config.yaml
num_hidden_layers: 16
hidden_size: 64
num_attention_heads: 2
num_key_value_heads: 2
head_dim: 32
intermediate_size: 192
vocab_size: 8192
hidden_act: "geglu"
norm: "rmsnorm"
norm_place: "pre"
norm_eps: 1e-05
positions: "rope"
rope_theta: 15700.0
rope_fraction: 1.0
qk_norm: false
attn_scale: 0.177
bias: "none"
tie_word_embeddings: true
parallel_block: true
init: "uniform"
init_std_qkv: 0.161
init_std_o: 0.0
init_std_up: 0.161
init_std_down: 0.0
optimizer: "muon_variant"
learning_rate: 0.00373
lr_mult_down: 2.0
beta1: 0.95
lr_head: 0.00847
max_grad_norm: 0.5
warmup_steps: 200
schedule: "wsd"
decay_fraction: 0.846
decay_shape: "pow"
final_lr_fraction: 0.0
batch_tokens: 16384
max_seq_len: 1024
doc_mask: true
z_loss: 0.0001
train_tokens: 121000000
max_steps: 7386
dataset: "wikipedia_en"
Each number is 128 + 32 x the weight over its row's rms, rounded and kept within 0 to 255. Layers, rows and columns count from 0. Numbers have three digits each. The size before them is the row's rms in percent of the matrix's.

# o: layer 13 attention output (transposed), 64x64, rms 0.268, rows 40-63, columns 0-63
# v: layer 13 attention value, 64x64, rms 0.322, rows 41-63, columns 0-63
# gate: layer 13 MLP gate, 192x64, rms 0.115, rows 0-50, columns 0-63
# up: layer 13 MLP up, 192x64, rms 0.13, rows 0-50, columns 0-63
# down: layer 13 MLP down (transposed), 192x64, rms 0.233, rows 0-50, columns 0-63
o40 076:087111144143153154143117136129122120104123141189068114133138165111142182136091104104161155056086096142169086181109164103187077129118130096096092150078104056115174143129114171156097087146111135
v41 093:166048146115149176076100096133061155101099149126119070171077111147128114135142107116185146156102191083138099100188110109100081111106158138165136153135165153150100133145121156148146176096105138
o41 092:152097121116176124047118092106104162087084142124113075151058064153086131157143107082144136137071140115132093120145129133141054115114144083139144155095133185139092149100117135147082167095091123
v42 086:150117144098168141150150078147101131178149101107094108048149148156090108197140110128169183120172128159091115156161151076141132115105082140079179149093119153114095110118134129127134094041162147
o42 079:150122120116135176156137064174102125173162103113154127090094149146087091174140119122132178082171158155089100186186161111128119127118120152055171141105077162108112079154119178093144119094160116
v43 089:112111118123166167072171137093115168129086177155130127108102126140128111117174145179103080129171116173122114135123127114145134114090176150019200160061113099168168143116115097110131144159138138
o43 080:157077138169111155063160142080128146109135138158152096111128136149145140106147168177156069130160137168111139113150128093129183130062194147082160109124083127155179133134088103046134154166107146
v44 089:156137155178091123081191123134063080109043133098119107132120104102130131149130134086111144087170091183192140163118123071138165115140094154153119104177134085143118128144088139103107177122152168
o44 085:185111162157107164090134120140073095136017130071120112131171107116170114146138147126131102136160136149138079164117097063155155124148108108135142141177120088151093097127155194113123189097124117
v45 084:129096153114118107123141072086083135117147102059096156138093140089151161150121176125106115180135110146115129140120110169153087161176067223118128183108140145167174190159110133123123103181122120
o45 071:187155123139083102083164141135159174149102113064157169136107166099173143143138149127123098127113149142131152132090122131199053128156128175119183154107151127148155189122121121110098085198137076
v46 094:102156118187178140133124074186171143088097128136089107134160078121130136121159179091189061133161156111092093153087113112147134144096129092101087149160117173148175141176104138190131148139167121
o46 085:111129105216154120161118093163187134078092097157141103103174095097128160132147186117178071154142147070080115128119132101137111158102131120108136147165123162116163168184108149153115178112159077
v47 086:115129132113146128146084181087164154124104106115150123156174097115134199122180096150142082044119177157158128136142151071092084126161088166133106083113145146167134159095090110091181094099096131
o47 077:009123128096128137163110182124145117113100134118145157167149087107139082122137135131176124054144196127180096125143106100145160127151122164118113113096167129161167138113066134101186096103125140
v48 091:141133099179154053136103115201166133125105112150141104128084157153106082085161111108134109154100119123147132126175119145067164157146084150148157133120171139207153180127126166088115058096101122
o48 085:122140089114121137152108139115142123132105114179140103146046158136142096060179113069085119093100071125137165134119058148108110117140072148130146144109140122218136165152132132124126072069143100
v49 084:162161158117148169144159141104054184116113148127151146118177199120053100145089097089145119101122124092123139107075156132061163165118136145113097158066124137121122156136176105157099159136078148
o49 072:095158124118133181101192099099112144150153138090118158149149196107068135135105132108134104130102105116139116129106138129035164156144157164087143154048119161146128103143170149194110158108066133
v50 098:166112107130066133141097030141098081140053172137172112168143178130089158096157092141116126186114134126108105144113156123154094144110154157126134112120157098091175119079140142145149084129195131
o50 089:178099125128076139103104040123087109109089148146199125182104151123071171081166084109127138159104151104142127174137163109137098125134188110135175141147167111078151150114147166128181098122126133
v51 089:135073103113170135150141139119124071165149126167114117091096081097108193082164145141090163150134088102157102137160120101101211133114157114125082138117159167062141175075124125176094129109086144
o51 084:148071110118114160164187185127118087156139131140129139088093103110096126080164136106099172096178105068178146120148148110153190147118174108106100185119139141067070143117092114191123106135142122
v52 097:104165133120132101127160107150100153136153109110143109091145127171161167110134094125117151169039137193093124127164153162068136135102114081146130140119115090123171152104100125130210223161134160
o52 092:125200128140139114124167171147096133109135109114140111068117136159163176130144112107103171116062140179086138119152140150074097112092108089167133142138087104101161175096092144163219183157128115
v53 088:148138133122105105159125152114128149134167171155105070127107077081117086094169101106098101141183169173128135154182172171079118131129153147122116120177111068106099152137216144143125139069180136
o53 074:155120123102116084162126147110139136176147115183098069143137055103109128137150102104113097107110139200158154111154163162107149148112174093107185127169133096159091164076199163155091150100168149
v54 091:142085148161121118072083112136106117166171127129097097115149142133154103108124152098091131117100147142160185138082062119061150102073108123066085152083127129115137133138152059092116098128170054
o54 084:161096137148117120125067162160085148148144149153091104094144149155118068141125135095080103069142151102157185121077125149081156096090097121051131174078126138109148153123163089161162082126147078
v55 089:155145137122117110125155133189144147110058062161128147089058077099160100141054135185149131151140142125140117096123127124124116181111092166080081122110164124131137091081169077164161169107124115
o55 078:152114148131098129139186089139135145062117098144124107093068086118143105122091146204137130195119125161175171159147084135092097143173084127081105136133154150119187101111123094162125188077122139
v56 085:150095065189094094121191076096139134133141096213132132121174117201159127125133184189137143118116146126196125115103161115113082129104120120153119144095121135127134144192157177151101132135133146
o56 080:146119094164114092119158078129150127118134130163105109134143067186158136123190116162099199122169149151189118089084151123099083120098104112153103159109078123131159153215157178149121131141128083
v57 090:091141169160095127133093135157120141190132140202085129069133162060179130193173159142175138125104118126148117173140154143136103134084142145190168070108128117099172125178157114122117132125110089
o57 083:110165137097098129107108098147139143198137185191074117045117143103151115133169141181172123124104104117140099169135161162103119152116112136204143113109125132069159084143121120104130131076150066
v58 090:120094112094102099165148179173100147130121085147112070173153141137159145202111089118137096159121059161152100133057122160131130120111201135081105122109080135126108134143106180146158068106115108
o58 081:110131113103102063152143144153134135126105074118083080159190162133100123178142093157120101169156107134147159096097112168137117117151187115072088126140050143098102136127066170124167068109135098
v59 092:108163103126176106140133075116103172092175126098148105173116198155210080162102133164122133103101102112156158156183151082190167160114155151131099088171145151118130129118130093125133095106150178
o59 086:130219099120193098125167107128125135087154189100101109173106170148166104133124127176103173151091102125134110166141155091153150165087102091133134109169121166124162145093139078125124070067150131
v60 091:153092095100169174123084131101130119138127117095134110097126132119162090154104194174108154134092198213112122118042174130143165098095107127165125127162110125155150116060161165122143114131090151
o60 089:155112076111178192137109135131112141163142095111181108082127141127119073117123183181125151082120191170137107143036180190126112139116122144157079150176130139139184093120137115132141129139111122
v61 088:177106072115153142100151064144149105099145078110127130117103167084158104151106162117145101061108105144080105135123125143080095117183183123167139100095177111053084168146128120091101130148171109
o61 078:165115121105183075058142069145134120082188147082105124089098134099129088108146073147154096072106098103104133116087159117076093141134156133156104092090170086115124169162113122134093090106166129
v62 091:041119115113157111091133071107112113156110093120167104168119136104147168143138098104104142112161174133134119123074110155080138202155133095145161146126104128176111088120146100138102145017133160
o62 091:054095157148146137143117091116120150180120101096175096147107161121181178138113090087155167146129172138121113123073096115092137146141126093111175190124148112132094081106142093115122149034179128
v63 086:130082075153145136183120104149102162151111117057081169147086119130105172110133102148134100100119194141160138093138187146151160103108099100087148098134117109107096078208157128133070135169111154
o63 078:112116057156132093168138110150124140136072159050094139127086102135122174076116123154140124119153184121167149112146143138139162134112085054105154081136073148096100111158183154114083148146071141
gate0 094:128088095130101140170121177125089198154148118130133132141154117174117130135074143132087205119097097144088102122152107100165075162143035139175142111143114150093124162172150132143100076170119163
up0 092:151163114126147118148097088164101142150104118100115175123123128115144102209164087094136165171125133163172172118151137078140080137109061064134184183151126116161092128200079157139117113106136136
down0 099:140127115124081180148148140125145184078145104153133123092177112127134223138115098105082168115118154151096062146084127145173172068205158154132141094123101138153134156106180110121106135156147119
gate1 116:100111121146068125158125186122106134149145118123108159096143178156118125157093093066123109091181137152153118119158154095146148121083188134142107099158147130111119173203175124144022104141108104
up1 092:166078121104115152195148137090132146173097150095145120090163067103109135166149111133049177143154130125165123190128148097141117151100149103161127085170130107122109116119113104199063124186157138
down1 088:081155126159124116136078137131138097089125171105130123119144144175215159200104179103124155161118102129189162145185075164118131095126145090115124160143100162124074101128160096187107110167150125
gate2 117:133123067119124156169139105149136109108159095098114160143126127154136141166144120153076121148117112166149180110105127102118108106064113074173149160156199157094135106057154149059080159073087160
up2 118:169133192150164155110170168082159133127112170121160169142046109114098061161151090193095144157158128150107148088140076186136130159159083100130146153141153162140119140118152118139103113165160161
down2 107:143107097097132131095141157127107060134107100118121103104113174193132085118137109109152087209134106104140081168134132160160149117136080143093148108188077178096136113153084077194107126127108173
gate3 092:108131144187133140088167092130107104131130156090139215093091113093161220063145153115146096105157093146150179169086170115097158101142130129100122083177115108126102091129101104101136156161123126
up3 096:123063165065145103152118172121147098109164196118110103114170124095113148138100102123106127148137121123123200130116063139077102116092171117109146171149133131150212106144111069178100094104106151
down3 092:131136168150069064144199111192121097110168146052174121130101141151189099104167188120117102150111114148148109126149126079142128155131105115074104160095137132087110135118171191097134139127096128
gate4 103:117132110133132152138127097131093128074098113171150086170122105145170098121099178100117157121093142182104045130202131110129113098134093157102106146059160115145091145169114169065128106156067099
up4 100:133134126134080113144133139190106216063146117135103071161073169155082122097125172081169145154145127148122185156074118068088160118121080121118136085112104095091141136117137142137132160093125104
down4 090:105062146158134101131140120138109143126125111132148176169167132162134075122141086127185165100130086089064181128086079122172207111162143090091093138124075077107146120099150118151125175139153105
gate5 081:137151158146112076147132110128104152136106110137116131048145123148122160129134085110165099110147097190209089159144092138108183170150130126189090122159175136141141159140174174143135218133100141
up5 081:154102122112140149112155127083058146077124163138093183135186090157127142064115098087124112116151140129160163121094099103108105160139141154086097147098186174087162174168134125175129189166124088
down5 088:150131148122170170162116083100117066174113065117041114116111190120092191134127119104087106183139145143127119127164126170108116180176124153092126167147092139108127123147106100131167087102133182
gate6 119:165103158098109110150142126139119112130106121161107138112118154184073119209109059194100165149114146150107126106110168048082127106094157106106115149140180110097149088151128179141119166142172177
up6 091:126192122151114103181167112170107134128099136126129175116120096126095168140119063130151146123076139080165126087233189130141127169160115107153157102150106180107158152165109126142126140177129176
down6 085:096155146188095123184173168149152148156120087122125170129104140133101104149148139132111143153196162118115180127154138158110043123197161123146087146123117104046113099083099106125120156172107157
gate7 107:118139115104097164154066118148088134128078155118134178139088136116099138175209046092138147155151113136100109118220140083154132195133132109129190113108161121116134143083098105148120140123133112
up7 091:113092107107174121113086126066101126155154126075162045132116062162119123112106080119090135127145172113146094147159135119111194103086121106126083144126081093071074113127126168151103128095137181
down7 092:128109209158094190161112114126174154128154127135080133132129128113160164142132081150122127140136156116154151093135077063120136110186171092155121135075179096187134144141145145118118082048112168
gate8 089:106156100140088148135139061145145081094111089118119113173142083124144161156066123139106118139181127102130132083150185077181114117159055133152111118122109139038131142092116135106068109130134175
up8 139:065126169079133115188088138153124142090144157082143114145165197135174129149088086186147173163120106082127205166060117146134157096129124119094148175154136119152124142135103152103130124081134121
down8 136:114101137162101124153113101152157053146150157115148120125139199085182152163120096131133138135128123083100135148070111137187123131175104120034095123146152123170147186127085162088126142068131102
gate9 139:107123112111153160156170138137140135084109125139152070101089106154096142197133093110099116163113144140057114065131143058112168128073134149068096112115156114056132101086101148111136072139106094
up9 100:202157146072126104122067121114165097114126143111119094109156147147124094124061147157145177144128154129107167134179116147129114142144151103100131075067053117152128072089095072140116152119177082
down9 108:087136144138105177122145137104125127142090118080121141075099142131150068109152193187141128120102120077078133189150132117152095070154107118060111156136107111071091140091129194106123119086082152
gate10 107:100120173162170159127163167138147162112126100142146137186137138107070127100111080146186171095064084116085188135105141126125093144138092148153145098118159137087179135084131065075099090094148140
up10 107:083110149124128169126144114118119096099113147140089154173153148090137086105080077123110107106077101166109083121206113176192142100127152125140099156123185150126193087189185127087142113123134103
down10 080:117068119140136081191133109101077096096075156178133164113135157121141093108118087135135162099079116095050137077081125150134187152146125089127096092126080088149160109119155091100138139121136074
gate11 091:074075123109136160202166101131139129146122156175114136155097075172136120113073141071094106152084120105121124133135125148119049162150114106177134140166214092123103134151081120134132156087131164
up11 086:146135090128124086177191116088113165135155124096151166131088134141101115107090115122137065212112116117105192091111123164071108174155189151143192124127114119101136119161162093130090128184132135
down11 083:149114120130121155088080099122121121059131088085082061108152115080118170100119205115118159056096152116139100138151142087204137155147152167115070119127134109134127152107121132117205117132115140
gate12 103:142110099088162194161096123147099127092117134168129119219143137145134134157162171116155138115163125128141112144152135076199104082116090113098176113077206110129190118126134177152107135141098157
up12 086:165072102073110135147152129104083133121141146115183081134129130142120168117140123084118218220139145121150118119151118150076159160116137143150113083099145137131135147037170172140111138082130147
down12 097:089135135135070110125164141124121108099146091137154038119099130078116132125080129129111189149131133160165119131107176156089131137112155084165065139146106187132054128120162046095123132114139092
gate13 102:116168121132120099139145181163141132131151135154114164159107124151102090166147141105151130131158092052129129130166127108085117076111179100085187146074100087201086109147082109082061161135146152
up13 103:160120099100164113155149127149168089101098124102127161165202126145065153106105072169096104046138134095168151121059123156071132138181153053154143109127114113133107137147144148158131133119160107
down13 099:097127103099111126112193136092101105134139106129147112148103132102141132156061144115095131114072163141083088140110121121148116199158184075166113149107159126156193071108139054133071138156138080
gate14 098:133151128116162093157176121170107116104150135135156139126110155172162130173160245134134143194111163117093107184143140106113121117084096168119190156083143138163118156084071118152129117125145090
up14 092:127124075194138136157143185136182138111141129138114164144167167155111137139088084146172142102131161123093134093141139145142131189097193129117108146168107184133163095115172026151110102094136155
down14 090:141121159094115072115137153116128081128118160059193117152144102114149066112185128139137171109176136091117082145095152098166087135079113108116128153102089131086152097108170204107115162123148072
gate15 104:105129132070162111105094171133079132171162098146100112128170155162113156139102076118097149119149168176121157145118136083178073050091129083086118109136170162119085108129149178137063156148135108
up15 101:107127143128106140102101151117077090150099160131079125125136134137161108161085139073109115230126094117121103164129120079113066117079164165131144157086147090123145135133107073108157154129221108
down15 099:086180175101098110127165130127151109124163185170136115124055112158090104099103172145110161155149136139154130124097086112082124159118091146189103160106093123145157124180125057109127125112202177
gate16 107:070134128103146125090124121118147143129072077162140091135112097152123128137108064155128152132148165131110151168130127093136129128128086106099155132071188120185159082132099146110176194061156212
up16 098:113107113148050141168159080112109206198120117105119196101126152055093153075158143112093126095134140113104121156124173169105092150121122159131128120076132128142131098145147053108108155105127134
down16 096:185111139166146078160184095142107149141156118052072154096204126095069116142160165135137077126160111095109129140136130160165121092131127146138083108122137118080074158137095093148139087113111075
gate17 075:118105162138109089146110126141150145191129152117117071129128187170124084106166137090149127148085091175089100072132096098170141127152148158169078152068088065112109150194099140138102101163114155
up17 069:079153138167128086112161143150144086105090183114127101153106140097182175078138165140201171090153166128125160127083130084144148114189132153110085134113155155137095078112158121130132139047131166
down17 090:187135117111156125083096104075099163126151080199127133133114091128062187154075131124122090090128105120131108160141175181092163155077099111123179108200122149163158122132096123138152125147125093
gate18 109:103081114096164198155167148143136120078138144119098099151154171139100126107149118128048166124077092173092165100104182132150158112074128119105139098161166132104201115080150177103125141110153113
up18 114:155147091074135136118067179111079086149107077089109133121165137156176073144128116118081085109132093072144063192154147175118131120139121109124075147089139104178068122144164152131127144129153123
down18 099:109112109049111118065141163139090120094126091082114141125160150137148139141105112157069126070111114105150104145083159093152126169105086168113174152195125098132213114153126129145102176087163132
gate19 075:125095175115077125115166127107155100179079123140141165105072192142164154160172154161121101095074086162157098137097144112151168117134190108144085159192180115105154134099097120136105095148147088
up19 078:087122072165099119129143154106109156110119096090107145125165115129093156064135075139155129126160105111095165183121147132125173102081155178089124166086135094105169099220161080117073117111118153
down19 082:139157143107119151059138130058163137110091155185125160153083164160107158145083071090135131127134140151094149171139092141107151042138130103167115135196130133140098150064108148153124095097112090
gate20 118:122083154146149148145188121158154177066080121154100144183088093151140088126167136150179122145128165169129111167163160109157144126108187197094171087142100132096154135182169088132115121123160103
up20 103:150123164160067158165134115101114084158109084108092131160137105141136089107059104117152175147109117154143097153151143184148122123100194122155171208099083137074165106135150078118082129120102162
down20 106:057079162144104113183166175131144170167104169117191157135180098108078140164136129120135119113152112131121102110142144111126097119216102139095134153105120059148152105166139107074124180130112091
gate21 101:140110115078068112133163164134079168170100090109145094054099096130156145152118086125113098197166132131189178162162118126142111114105136100115126144136188133158153169139154164201100112157105122
up21 093:141060182118142090174191175164121113166142114126150197128151164163133166139159161137088106117123128191147126147095144126105145114080111118142069125125180133150144105127075072184093130084144125
down21 103:139158121089099148099163143131147120095109103160128132063161119117109194187135195175083089139088136159145190111155054112147115163101144134142083112112184138177104111139152160147095107173149143
gate22 095:135060141119176170175147207132089135123045155133149091157108089173117182104137096137072075148162117113149140125157071132121114118111135076110134094080147142111121083165153134125125119161161131
up22 096:139142147160094079102155075167163108140117113126148103143127163116149122218150107151127149135086153073126111093129162131091159155077176124121100138143134191129089080105118080176067074161101121
down22 089:156061087129098135131073098104100110174135082199146150079160125082111091160050087090153137127082153110085119090169190144120168113131125135128110102165108121128163171126104177127113145129126140
gate23 051:173131146121135081160073103095105136185086182118127068098119139106138134121127164124176146076078127149099116167103077132144177166185123128167153196144135126154129139137140106194160117128066148
up23 077:198114114127180150106138126156119168136072165166136185161123160117091121151102154074152132152107129127115133153183138106155074123159127120108117134094122088086173115136194219108095150174137091
down23 096:097164147101093160178116116114065082063169106128117065110112104135148121089141120193121135116175126138134101054100113156109145094117109127162155106132147157161116144161058048149120099112153140
gate24 099:048107126134148153083122133161157219097173123129094102131113106148127092157127072212112077166103156070136155085113126155122130115072141181109110143146118141129093153152092156099159124130139122
up24 079:091191155138161092104145081128152185118074154117162160100025197112141156127145080160151096136103114138083137146185156106122200148156102143100118103148133104090107136152127130150134113137131110
down24 095:090145117086175153153156103097101174139134190128090095134064127161101135141117158194151139139080101159085096120127105153077107038088111102168134105131138150120104199137152108144119127122146078
gate25 094:113202155106143149126105106138178126133177143139139129135120178099067090160132142103151103113123112124119136128161116172140146107122204084138169070138163114061150160168094119110040172137125168
up25 085:078116065102139148090145114112171144125105140129113096081109167132127139130175107163132141144080116096170129173129151097115215102129145128162164124111144131090077225143095139105154080110160076
down25 083:103101103131132116148158204169141202087073132126163103129077117143115150075124149173163082128078109189118146099140149141089153170120098171164170101150175152140094115128123089155147103168096106
gate26 074:117140126154164137141058148120066115179077086144087144132171071167133112093150107095176124092098175087146155121056128141108126136185158085132149145157172101158151130100104119145149122083152179
up26 061:134117120121151093096092182113108146143058129140134128105118169097178114118183152148106103148120097139088053062162143135152153154200101160106091118144127084156091104123095142170121090165155064
down26 099:170158102080122103117177091130174108161173175112159081168051107134081176170102120135109135097149111144133152165137153105164105151084120144162086152099092181146143148167184117096147152127114080
gate27 096:113151137061119150146109191181102095112129143117101101120193134095121174146161127146120093152148174157087127146129181186162151069100169182118099100149129128090165158107159181141154120159072128
up27 130:150163165181096128132139107135154103117138139181136105113117123113146141105200107126198124164124039108116071112176175140151100145117173142111108094140113108053173134140118184158147077160132108
down27 124:158095141192054144089144086160175095200135154094185166155136124125100159104160139110145141116079082071148091140095100134120083135099144126090093131144129105098171114145155190147146122131161106
gate28 091:146165111180132102085139156110076134124142091125104111118092095135096132129059109140116150114179164108084158102181109106167143147176121123158100110090098174085181164077108125116079199156134177
up28 079:088134138162107129102153146131146118147170099109172110139094119056155161187165185081072085139126145134048128108119093135141104123102125105136109068140123102088114103153105042106080136167141137
down28 079:101088059085163102110209134123104108144096114164104182144138149116149108149077146103122164107149132174098134139143128141157166099161142156097173086124111123148106162114067099154065129181144066
gate29 106:149156152073076157153144148160089155122125139160114169205124186106083146135097105131094146151119135088129106144112148151147045117138136139156129111128220147134109137090188143158108169138186146
up29 096:129138102172156111109169121117103136114116163129143081157147065125106139148099172097177150148119186124081091138135112145167098135089143190170177080117040081103186126176142125151107106164144131
down29 091:089125091094103152128136127123112070058101114145185117116128124115130149117192110103142100056089098132131164151100117117136103181159126207086130093131073141127132170157142064121127157109094187
gate30 115:118153143150158148120118152110083108141157101161106167179135092110070113115118069130084117105183078131138145151089085131155033137130084160086142151086168131087144188115115148085109131129107183
up30 114:144134122123145121116173092150160082123135162128132108128173169074093077147115172148114136106147170113095150155064093210161122097109210198127127081146136142159167157161164139142143107136107167
down30 105:098125098105150152090163132155166157151110145097099182106159080114217105106144207108156174102114127105110116135124090122119136124149147211113136131062126127145112160107099183105117075090114158
gate31 120:114196118128131150108100111153149085133123090164180128140134137106093122133194148111090194158197167114094189155087146073126134120078090124072147081092148134159149121085118128175085112145119133
up31 111:117108174102155130099131152125170091156100107113139075128113134071110099100090106123116070142102154186157084087141093112144152076138051124091101178139152167164148100113148116139150040116092149
down31 110:139125161145115198183173146071118153108150113145105134088083197144173176123139113121143121100152206096115189148167103123115185067132113122167175104149177152126146118122115090154148104124115119
gate32 096:148091134174065131177142170151194166139150090090112106151106169178101116125094140161115119118114078140129112101088166181157125144089096134122088124130177133155086172042098158110119080131124137
up32 091:057136125186162104068138105140165154160170116143163117123100178162163098103078111127116131117058101105131163132132119092164180155093144088152116094145093114076082107157105060113105117099131094
down32 096:129118100104132139145163150113153157163121164190164127083153108077107128119169148121153078100197171159145147117180151092140127089151119185153155139131095089068154187151161103114100189092127087
gate33 108:111155093151076180129156154189087162130162132135082115150159110196129138127117137131065107133123144121101172118129166154151105080070143077076128142107104172069162134123083132112124162149089190
up33 102:111150122113103145112184044142176163111162088096113099115078127146176062136113103137151111182108115171104179130118146139076152108092126075110187156118121111122109062164111089125157129094107151
down33 099:087115156121135079119160061081133129144150083105134095121061147110120092167120086148155093127085141131195129165122124194096118079143140089119147124154147142149067084144117101185128124122098198
gate34 110:116167106123110194094195114098189092134146126142115152104198154131148130116127099124171136129126132151162111108156154194222152076086128082136135172145156142101133102133126144076100093081138139
up34 100:132168186041081125138084109167170107138150145094134054138083136121123090170112176116105086147159156112144081120177155135089106086087095141102154114127146085112117154162111170124114130125103181
down34 090:110066136162095147169114115143087095096155132141123180104103130134126126145112071165136152143099151093100177118059125137127181117196117090126059113125070118201118133134175163084161151158137125
gate35 066:119076097125175111144105093158085186129085173127102096094120146115174157137126126136153172100064088159143118179164150124137162167127126109131157146146137199155111083166094128138155202089105174
up35 079:090159133103136124093157079102130174103118101094114094144150121129138204121154149140082148160132095043085076122156087104104094162077140108175059138129121133107122104163125104124137132055171108
down35 086:134078066104133120145136163145142121124123158182186145117098161118153112123123029070138097118113155146150104145132180143149148102179101143087141185164105124114150117111074131090069169184138130
gate36 093:131143134170175104174030139189092115149152126139137170138132133103126156148125130126136169114086086224135156119156088095121105141123065110124167114114160171150160138159114105091115126131078176
up36 088:131138090124147111129120103115130133086185112080129156156149143115168055117137148086049131122070098140067112148187122160086076150115087122143137130138218127116167155175112143097139120164105116
down36 087:119152120167158148186079090133134135158101110169098143121102145150172139096097052094143124123151154135073198119135139135093174043149131134137097151148126098195127124137097113109145134211128154
gate37 111:092138114177128126145119159120102103150116085123134093107105096123148189107117129088090137088179145105119133146163147094119095138128165133128114045140140222068101057099142129071078157112156128
up37 118:141152125174106152051210151153086150128149118133122106121093176112113166105147164114192161118131149161089151148126157091150180057120101090137133132153187167100101105131136150102112130090190116
down37 106:145152092149090196148097130147113126154139109133108131152163133096170112095167111150169072133159128151117157084078137077080164081126110188127107099162127185116134063158099164192146149177116111
gate38 066:102159053169153102106127129101097149186087168122144139141100155130139126134148120118150090108050150093089064071140135127152143206134127123156121123163118068177083154145147058127151133129140117
up38 083:131127118131162135083141160096077118133155148165104121087161092136153065155133162136126136117130100093063144152110097185163047181140155146160134081122117118107115156123125204140172189131120069
down38 090:152150130166136199206109102113131165074136084179116075118098148110147210124119112150083130135140156145159144099133170123119139083158140121147160162098146137183114117143100050133124069143145150
gate39 095:135099077068140085144150155132117170137168069116111085200084086112123130085138109147109140122083150097147188149108133180093178069171157090098126157077115112102100111152143150121121101083129113
up39 084:075190165134112111121054139121109133167193124117144186109179122125141180148132102108168100140124061129107168131114164098128107105109089083112073166106185183113139105136087131137156092095118114
down39 086:150082106099127168093136151135127099128133125145161093153091140123192117121200107146142115162124190153139155177147062119119122162144110098113125158107056119152093181124113147141080140042102181
gate40 106:109110122143165164116130132144128169148137015086089141149106068181131109107159136136108051138156113153141160136096145106074083098065124131153136164127116120102133195148129123069155131114119150
up40 099:142096147125097095143125123131115075141124110176126177179152090167151141104143111106128207155087151117077141198140104179161145119203150127095147184095137110146185156170113120120139085099168116
down40 101:170106194140168127122114104118130124071130083096039156144153116157134132150114186077107149124119167119142122175156149134154158118130122127126186179091068207124126161154162090093157120144123155
gate41 112:117096120141154115142126176118168137085145145135112097118074119134083076107137101148081141195061174151112116095180174151054164124105135118139143134100149139160104186151183192132103143162150097
up41 080:174147111116135130147103168125125083114096125099123228136158119121163125115128128164082158086130092108096079146139132076138067157128147108076101123133104118121098081184086066134180117131197122
down41 095:168108132164145154112128124122182077098117089157132112138149124126151130186124134053105151077137126125129119151099093163148114064160105094113107143121082180148191115122151050108158176099089189
gate42 107:101175114125134172115129082141146046134083110120130179153152108135120124121099138120153117083154118098148106178161201080176154101146181106071150109082143186109136134159114111126136162118150205
up42 098:135086126180129146164201108100104141184117091080145176107094171101133150130207185121046128111093152121137087127137150151119105123119097113193168110109087162163127107113118100112148133160129099
down42 105:167171140131115142166123109167120146122152147122114097130101108142138104126117139153187121112088120114109166159102166179023090088108045117134107175165186121120114118159093110088145121150083071
gate43 114:123162079120101133087157077152101166080122151142129139183134140131159115125205167131128134121175202084140206091111146141122102076146120109086131149174154115166097077119189138113118154143150117
up43 106:157152137022157181065151143154084146115083101104157106152126184114147134150145169068118149122091127095162192124109171100155160073136123104089131126134156110139135124147085119168107127125106082
down43 111:133149100129116116074091085094160234082137152167176121151116137098155160156128128109122115121190142121135181144144100105134137108076165120140115158157032148137098081144150096113125160137122088
gate44 098:098184137133083088129135147151118136149143098144123145129102131144157087167177085159094093150140177129169171131120127228212137118112148121107162054131154091094106157100130119121078147096159121
up44 095:125121128095141161127141188164103123156122153151094162112119130109147116203133153112140131153114171122094169131102205081114130119075138148188139158142147118169165071074084114134145125029145112
down44 087:117173130118158156129091119124107106083168127123133124111067127106161165116192094117136094131190182181159178162130150092128102073083157184102070113113126116118055158167134171131114118141128162
gate45 125:131152155089134164104120183164061106156164097111129148158209165084113144126150053147038138109136114138102173124105134148098107086091086117114119142121134104085103151100164118147099101158087136
up45 119:155147177108145136158111138125128193111123111141158154108130115175148051129066117147134095192050173187124150134116129112136153090066131144089094171160142149182161105156137084093124131148154117
down45 116:110126116120109124116122123113122164115153106087116120150112118191101130181077239136155111090148138178135138165182139111154091205083140120070126156107081156133112141159144104105135115116189089
gate46 109:141113109111100143172141173140082113154134116090133064104157129104116179190145113090106123102141102093113123133143145114127138055091176088165095088158144156075079069112161162118051115147148099
up46 107:163091116172104126147162092133109175145136107084092074168165095099068120101122129056137096148144135157158140140100128140111118125116066084115104168133118120200136116190124143160052141126107184
down46 102:166027122112174066162185138094121156154182123100080129089142154073172144107142090056112113112188134122162081133121115118145103119126116100138143131141153111128115152177072128105115125163127116
gate47 079:084189161124106096125166153123102145195094111124131121132132119100128177085120128148134113083079129093136074125153121160098093128158140105174116214162145074138124159124176053126091115162172105
up47 075:155060172082116122124142107090132114147159111117128147167122093099123086135129072118127168078180174153140134120200101201144069150185089113100150153113155179172143135109163151103101100110137147
down47 085:111200147165096111102106153171140137086142127116104106074182123143105193122127102146096119118128122166152155137121132107151109104169157167180110182078195114101142071139140131207124160128161084
gate48 113:062114151127121115099128185121134113074163117171126141182132175166143100142129044143104141121118171139100147076205162097109107154125130132153106118153080123171127094128153141134102105078159053
up48 111:182161142106103126122145172089172120120121111111179122097113134107107137112105177092139082174177124136107099050128076176111086153072100124091051140091132076106116089152088132132096103100108129
down48 109:201149089134115170113171130181167120207138174136126157174158133105200121113117079111154118182125142103140132115129102105064138127122155138117163082084131117083139144134107200124082156127097126
gate49 111:088152125185135094117170158129126120095098105151166135136139102182163169085093130186080108117148102183150169132101157129106149155140144108096131068103122191120136139154128140127151205177107204
up49 106:135202128154153123106134169136100104117162114151121144118142134105125155122075051115186172088142079112154118122123121082105081171090133037106151178098150085099124147077120106170125154086132118
down49 104:141124073081173146156060156110156154067140131147121159131141111077182203114121057089161110083134107156163126101156167076143153156085070124139141150146134130105167084135114136144108166121135126
gate50 096:152108115090098178163145139102092109083082079125178168176116103180127142114094154142057147131167110146139158152093189062157149128113086132093082143130183143111146136069123175148129109133103141
up50 120:085191157125141154131161190134122177096171156080187149216102145099110130124178148056165081119153161129095098155165124113119155100169144121155125149133135130154150125096130106171108177120111149
down50 117:054166086199148164174103137085188128111144122082184196167147115126150112180120152094169141127127119133174143125138096094124143092142134158121131115130113129110166182079125116191146133078133150